Part of a small language model's weights: local attention windows, 907M tokens.
Each number is 500 + 50 x the weight over its row's rms, rounded and kept within 0 to 999. Layers, rows and columns count from 0. Numbers have three digits each. The size before them is the row's rms in percent of the matrix's.

# layer 4 MLP up, 3200x640, rms 0.0339, rows 2563-2583, columns 320-479
079:521561482518501470457498436468538495462500537564534389559433569456506561587444440405487518475497489527539520545490479440438518531452505497466467477536458456433538445443449431547497436480432459511537523429599465502438448496432445441465452465533548507408600488537455460551558515536645537440520533540554453538461513453511518454520538480563559435401512481556484509496509492532479449445545520412518578467447519470531494514531482571469531439456587555469400606466535498537465504489425568
118:589473505491579481516509489514558523487449580475490535485518491481488519422557511427516575445564490433507528568428471564423552516466484589468474380608567474468541421513525484572541558469490427442480463511489489523461514574460498480484546534501515446550518526437397521566545513554498517602677413517466505526530542543500468501540543475529499564445493545491534495561512529514469444478507625524483463556523539532489479447522497509489522420532505428566493508539521491477541487470572491
115:591545560514494498546510515498488427520478511434414467490499522543526445541496534532471531561576374530395507578439537459538499484405517448498523579490540533428549520518573485459455431405524512486492516498427560504502586486484536549496464455593505519536600503575440523522501472505524530502401432373497468516498455530427416493497581480536495487416473541485524473524532473561471465526533521526568489544494512519536551566469526497568512517449614525386544464481467478488490420443547455
117:477582510400465444544431507458446505565562485460462464435549510537498478509556497562555549463485542491441516575619486473480498586513494444502555516513485544500581463447478511528558535528433452514540415540425504481364499484448596538549441478556494497475476497409528557562534408406420430542521484486508465395533576534508509567512383432491472553499467473468522523559491497441497549502423518474572460465508479551430478508534578438463532465478463577514509533438491510515516470352519506
074:537525592471452518507545482472508534590571492457487414479528609486464468440437434503430523541494476531474504580556507613529454471483507590507508525438510493540444578500454503497491514508482510475448582374545440486546486444467523448511478484449497482411469491526431538423507495424500394444560544494465457592510576451491561528458488438603483479405589429465439549520414442514504548377533517554476518493455480489556512580430384496485491528564413445526477499499500551545494503387466475
087:520529469534554487498550526429508512514455447472483528528490561461510487535465503565518530471570538606459499566516449488532455505509449460395529497448450561411494521528584456483534462467509385384476402481493451514588547425426515550568510399506613474492475436509448446394393494450528545439532498508477470527504517546474468555505493534511461466458571549539470467511389551498508473444551514528521511475484415546446477552438504586459469524490419460556425427546587502509449491457393560
110:490454505504483467522498498506411499539470511421458517487536554534469492503576495470405397530508527462487527458472499475625443428508536482537606552446552457586507462466483559573538466512437471530473523501553531478467465561568520515510553448432530484501433561541492455531514483530493544521494483469497518533471479510514526474453509436501507554583486559512515492485478520323439498411590490596454514475485619459562632613433514486510583439532568434480524460556553482492460501488500493
107:493554485543528433490510480407434519492418542489513587563468513475405504420522487495471522513528532568462541482481492453454521428454510567511483547590524546546651451481465478429537464613503447487491509488458519478484531471401511441541498466472571503494380502555546478527570507465497497441476497496469514498441391455523634576548576529519556521548434546506496538410484512555543463497491488511379408502466506618508465543536509556512467526466540547525394531520499443456436565527499539
081:463519561552493546463549510549527380439555506633567453519534511628526500467553398523501477486513513612498537461499478498488535505493475484465447484499556445516536444460498572548503594409508471455507547528398404469483529512567549394537567591388570527536499504502555495534542522484487482513558557493501542483458507496471483525526537535493455549489573408495513421505503509551493515479462564443538557528523513475508563503528435487506503473462491579549538474539478545601502463601529507
082:440497577511435459476525481503463503461558475510434537513612560584527603526499437492441456460556557555555452516548402500503461509566467500485454485477508553466526537485524476451445451530453410609476473485554578413504387490513442551443504421560448508521552501509579543491487419484487417435467526445423526479476567485564521409469441467476575490558537394565471535535507504391511541512518551541548584540509542508479511406562534552443532463441560462517573410418527477491514482405442487
094:435518549496502537512456544509451505439406485482497557429491478398534422654492521482480440565495546451459442451639457538490583513426584502506477395492549469571392555541561486468453549456497473552528536459548536457412468462478479491488436524452458467454490482506465513484470529490569520521483471575428481411512542553499501542505425458497559601554519538534500499477475477442443438406493458469542482465469557483576492479447458476544532573488452532514535528479454473523594470518525483
089:477477556482536537383507517571445535540526556468486445488474476514572470515433552437542475519503462459518476545541482470497581493572524571449562414495505389431544555543491460601510574541515506587487436375615483536503458487421515426453465437520395568566465501509498596469490483518420436491466461603504530490560505464427530519488568573513476568477536502487393564475483470499424438470492589524529530570492517548504491516422514576374489538381521473489452566474585448446553527534502487
101:454406468544533428447467555485430449497467549496483543473508574547512464546509561547538499502518611542543494522459529576434545537469480459587480515426552512541427479491629459471545476491464511486437486469496453473554505478481467515494544450543494519504519497440576421513514564540569458435501579564450501411526530480488508460550549451576547549397558688565472389499590499492590506366515498551390376486564396486543518495559578513466565538499514441524587622519540516521522595401526562
108:518526442497376545572490466454501343483401504507471488555529515435563461502470588449508502559478392459535485531460422521515519531506413539524486512552406530518434463505466569437403565490571472534494477373437543489561534468497463494404458578477454466524554576491525544493469471527567483602509422507542552451515510527445547523555463473563514440583544503535503399516513521523473486508535539443509530634545539471443464434500414516476455464464592526579597469529508492541583486418538439
102:442551536463549526595534582500528525410536560478456454458558538521510577547497482539483519473448517460462502499483509442504496514426512490473562490553552492525413396466488568503525602536477522545420486489574561524482495524449462531566514492496518497511486421487443433602427427385431544486532506402529514381397421420482494473554478473487498536393485432550640473455475483431551448422444554449529456435469584491500491565562501441475484426484496578359512494458516522456586485543507491
117:493494442479461381395454489540503534532549472559454500441519556468476387475534520498502463528446497465512474529425465507497573452521516497498538454514510520590522612468507517440543464427523424493470522513493513459497488563476429491501540511551468407508488406466520494448570507479514519570502578523495501469375517527413538389421575510467395487503553494494621568559496548479482475469471554612565439516453506555491541531555519492513532523505477512568529457484335482428446489595457487
098:450531423462479499532519561476554455516473524504561477538495477568505485446528498517558403460494500522508424495660390543513555479406507445446554404498498464361531396459564613520495505510440441564548529468497473498459454501523436501532521490536486495498537519437516511525557439493558633474557512441439426570516507491531564539502468562587508524446431477474543541457508562431539502513469366465517481503460527586498443385482459531488488528565551479501601420581540557413521505433456500
080:484496561438512399566545510523406553475600498518585457470579516498404440495465486548460485526541459489484449502497533530578462547549470505496456465506568541423556437526427519594444413478488481512564564498563425516555539483399521542580467534488459475556408513547564448566506530561553505493493559551518574507524520568436469532502533488506504578428581488565589532520523481536534490490563448593556585559518434512458522526416551527526482394479427537484511468470504499486572488487554459
087:527467572509496527609529511553513457494534408484448544533559640570593543528489438472529586504446479400447535423463512578471439494519629465604549538506452408435580498440533525646523488466433487500520517556497543521486545479485536520582465449547504497466489522514510438446472525451442564541590563467407535578456403493462453398463476597485504391471470529420513480506513425520453549560519582510459471481481480498430496489499475469522449443577440551479624498453522514460551377433449523
107:528549460513408480489519504480511567465624506539486410546548461431523480501530447452420560502540464574642495414404499446531508506484542500476434555446493517456473546571466516495552461473421493433497568497561486387560593525431469469461511467542482594543502441507456611543472447496519397545574408464457463489526501535556542548513469424479543493487614492505496381509588551488479409497529597471529480423538515492535562463585466557506421529457465505359489468487391458468545457514476528
077:455439536530524545496491499477420556488454532569564382510559509478582535487551526489550497416506469519505564514422490463482520568446502564495497577599507578534429522562628489500504432524534426583507468504477517489532441451444528378553398524534436560502466507535462397550448480455459434479557564528551385517481477510526511496427484593502508507509455469526435529565512473546389500612541532544547477506524467500526487635448465625523469507480541500547459547526527540513446544592540519
# layer 4 MLP down (transposed), 3200x640, rms 0.0326, rows 2563-2582, columns 320-479
080:501463578447528467579538420474443421392518451600510490424488408497455452501561504467431510530516490494538563508484505554504466570526504590571433532495494440506537481478583547468527511521545470492391442481469517468535518475474541490514558503480490489462613475557548534524551573505559522453462495554461514583483551529568481576485483536566477425552497509515471575464515499536566463519495534497527419558503493515508473584546500378506454453497528470438490509550566400550458477474467489
118:483512455624485471442520417513449437549498370506560588473489475512521488508448501463562531512556532531479471604487480490523430501579435446597518545496553520464464415478497591415485507513543534404568494583510492450515446462524446544429527481515472447440534523512449473517440488494486405505532479431449487533395499544532542531406434519501567486503433557531521450584534555498573510605515438501425518506440529449450490508475564542436583493465514583436560564469403463467426564542549537
113:488520477530463418557411458414463385545551488444492564413526507398479519536572480544491597519485604515546473475456535514511466543525515473434504502458508426507587513525487489440480508428491427625528464497490532552524458504576446447534509490594527610535508552508494471507617522535442465530414506464643586530523551508455556435544499588493544419567502484445502488500549529496507557459520481474490471461464523505440496672421470531480542491499479570501476546500494552484583406512469460
113:490444494471454501528506521537433495523469549517410479494436444511447470455471548469476505494486497485470561535481540585462433491413489520501571532492543458497494612574524562503586521592452438454371468488524525499586625435500493491523504476516488467542470482456470466565501523416515479579424429485487582555474496479526449508532526479465411473543489524552459570457531460472457566481482568478527408549498494443466440547590531537592470572465412412549575478567436537422463503462531402
074:498482506486488486541505566521421490544555496377558510582478602535505485533442420523535566490539477425545526488514651468420493557409477558558373505420572482509523459511433502475511504423519464596476495498465449457457438520468481479501485435455454491464559607505552531457494472597516493490559564474449507556431494509468506586420519467451430443558471366501479545472467550494457438496509473488528507453445472542502486481461520463493444535465398512445511481483562539602481459517458461
086:483531577513500479476494393493385422580442585433512409473512476445525542463459415498512454495582514481520548476426446452542450497509439474518474452545575514503374498495421546603522425517512510479552490518458499483382480507525555469463538506438531495528472479558451505437542570499587545506565465485496465594533575531521536530496497497635481490467506419528437523482491506535440527485476500581470520611499441451434488398570525525460554513552533463445536481427582563556459570589448379
112:462541456494496440550533463449500556479513449514494526531615537484579579455445466449509582498477432502484590530514471413404572546500562585535439433515421594542489494536412514547511440407460438530438566483495458533490499480502433477449543461422523472596453622575500507489514417378587501503448582567534416564460467506453449559493542441518432513561468446468397470530504478498549487522478477436577500419449584399510462516407509504553494551484557522449443550526481556506390625532521536
114:480461443413496481457457501505489567564507465566522498458538504467501492507479553518543536462568487413492512420503484552499432537458393579473544427552517480465416498478471572556528567514507545471506463509516491472480532516526518518435551515575492454457570547533577628418514530566478590467364543528506478518536581542397475507596510494525399434481457527590525606519462411534427496475398465459590489447466507479504548474466480449469483473523430502545456486576423488511584490500463525
079:556514487539594434497415539462420528436558587511522495491533542444437553431526509589500487604507429484476550510484455596451495494512466520441507487515524454511465577484489418530486541485497545568597459480567553414577550559442565499413471423533534538511398467548500457493569531464556483501475546551581443457459537433472445521472523512565436494504550506496457487502396523496502599471514489500480457447535499533563522437500510544519527482444453542540470447418508516501492587491460520
084:520480502545546512586478571475370408551590514481502517505481490584429499553511499571526535476457515462463493440521562482406538476478452560519499451548452468542494435457509417416469555497539474488505546468581518486459522485577494422477475498489434517490546451680472431467514519502532532491418474484458464555509582543453564517434505376481470467546573521530511489363500489418475523422478415486522536566496508494447448544532523486488547426531521522482459472488539514490573549507485516
096:528423501490474535540573382511480467521445537410512459502505589498470443602431463540500429517452527465564490503456571505522512583478441460572500560484548545474483477384458616512548520537481515486509449502462447388479550473498518437474447533573579479583469498485543593545514576475518496357369524573537474364526549568493427487467466575485517470486412468538454492472556539455516496556430522530450461483541518508603464496523453487534459461502554500402488465459578542506558484484535458
087:446570580564477517511570476534462520535574541532488517529386472537463519490518490519480486482499495489495513584483512541523445605502502450391459530585666396524542465476501506483509515507497546499419371536493556476421492453472528448471468376577445524600490510431617543503536573530497448508500457567473493544501508500471527482466620539447559474545442505518555458495545474569545479481524533587527494455459505518509476513554474460473535410475482494508466541445528519441470543497483423
104:508534560531462538622603530485478508523417445509397484461475455380414482559447547488600481412532499499590489520554473453522472554488503397409518532535516473597499507450544552461499497434486549509541588618575486487488509525511502485560435431533447514420522523496484491532531575421439481436605447536505498488489526422523456479489502454459545548508477553532507555437384603533421509492499588511496529502508575427383458451462452470465558557450467475456460509530480614418525472527547580
110:483548518549456469394525478497621469457448473416571459388580542505484486508548479527420523479471539509482495464504431502435583564516520487520465472478492515447511509466529493487474465559503446474532459517557510508467420520516479440568510558499417440420469435519450449511445533461417535475486499548451440457494509562524522494522547569528527505486442523472510422503495521486475572512542424530531463528433499458434450571426598441473536446537471444558541404562503443498489539542510532
097:447489484511484471572560567477449539475519599461563530390526455476599519479440547581500522494491511509607514549562560540582591464560461451554490497475483471452483452395555513565501490453448454424543493512525544563492521498441451564480441465566514582553483552561564500534437571595496422576543542437485490450477449533513486453494457499473442538433538453530538504481497518562495616425491449449476472450603471568563477484455527475514585443475531530546496507512502584585558484491603465
126:569493456457480456481561566491437588444537489495514490559506387375492543495568528557524442456501532464520460505506443536561437533504488494523486517582617425452439555518486505431489446532519457532481528560387459473470615551466514504481478526501472491477512481496501505524541438382493436490567432594475437522457525517538487550524455449478436456497445490450468471546564525446489434489473441469474426486523533525456462475446524438491462430520536368504495436571440524464514462470555521
097:537449430497527582509611457454564455482549540583500464486527581425421444461430512434513592506402475580519560387479481541539504487489504425555506508568483456477489426465503461489524466467513522548543452455476559535455573499425422538523493445447460479496472474525476487414563484511511580514429488507457587520432522486550500434462514504480469477566478551440441586553502449595519412484589465472544490624476477566414519450509591479384502497405490540494521571489437469477512515498514396
078:539618448419497510527465425488569432483515417502421459534565554531471568565464598552527427492514528553511415486422384510514460473479549586475435499414559464540415480526424422488514569513471501489449508561502464456533435563529531490581490370442408434526514458384545527475468542411563502482427453496471521490460498543474515481511593408503526545567527566391550402504474530563445500502365455479469479498551424436512538579451469471472495508511467485426506473516536571458517500422471561
086:483534550577478529596559525517440480457506560448506476394498624443497488411426461412466616439485459416423550560499457546483491506491547483456587507495578514523444457494418553489491453406524549470494460514436467512552457430481405560493498547511527505528479453513549524484422446588510587542427579440495509402539524556434438515550532542439506528480502515481427499475412445593481507577501562602527469436539532531530452498536546560520410466506494549508587488407572524469524490461469455
108:501504432492510467553470476523465467618488416451473599548553458552517462486520558527471553435387513519450475496475471437563458489494570502507531474408566512504458541447466494566439535482519570517510457440548580460571492566454509561584573565487437543511514558475472445474465493455512526480451453378463586502540441475543557529574450501483522504512411425469470500486452540498534484495525506454517503414575479578419469525492374453386486469449483418448544569486587524527423537493434475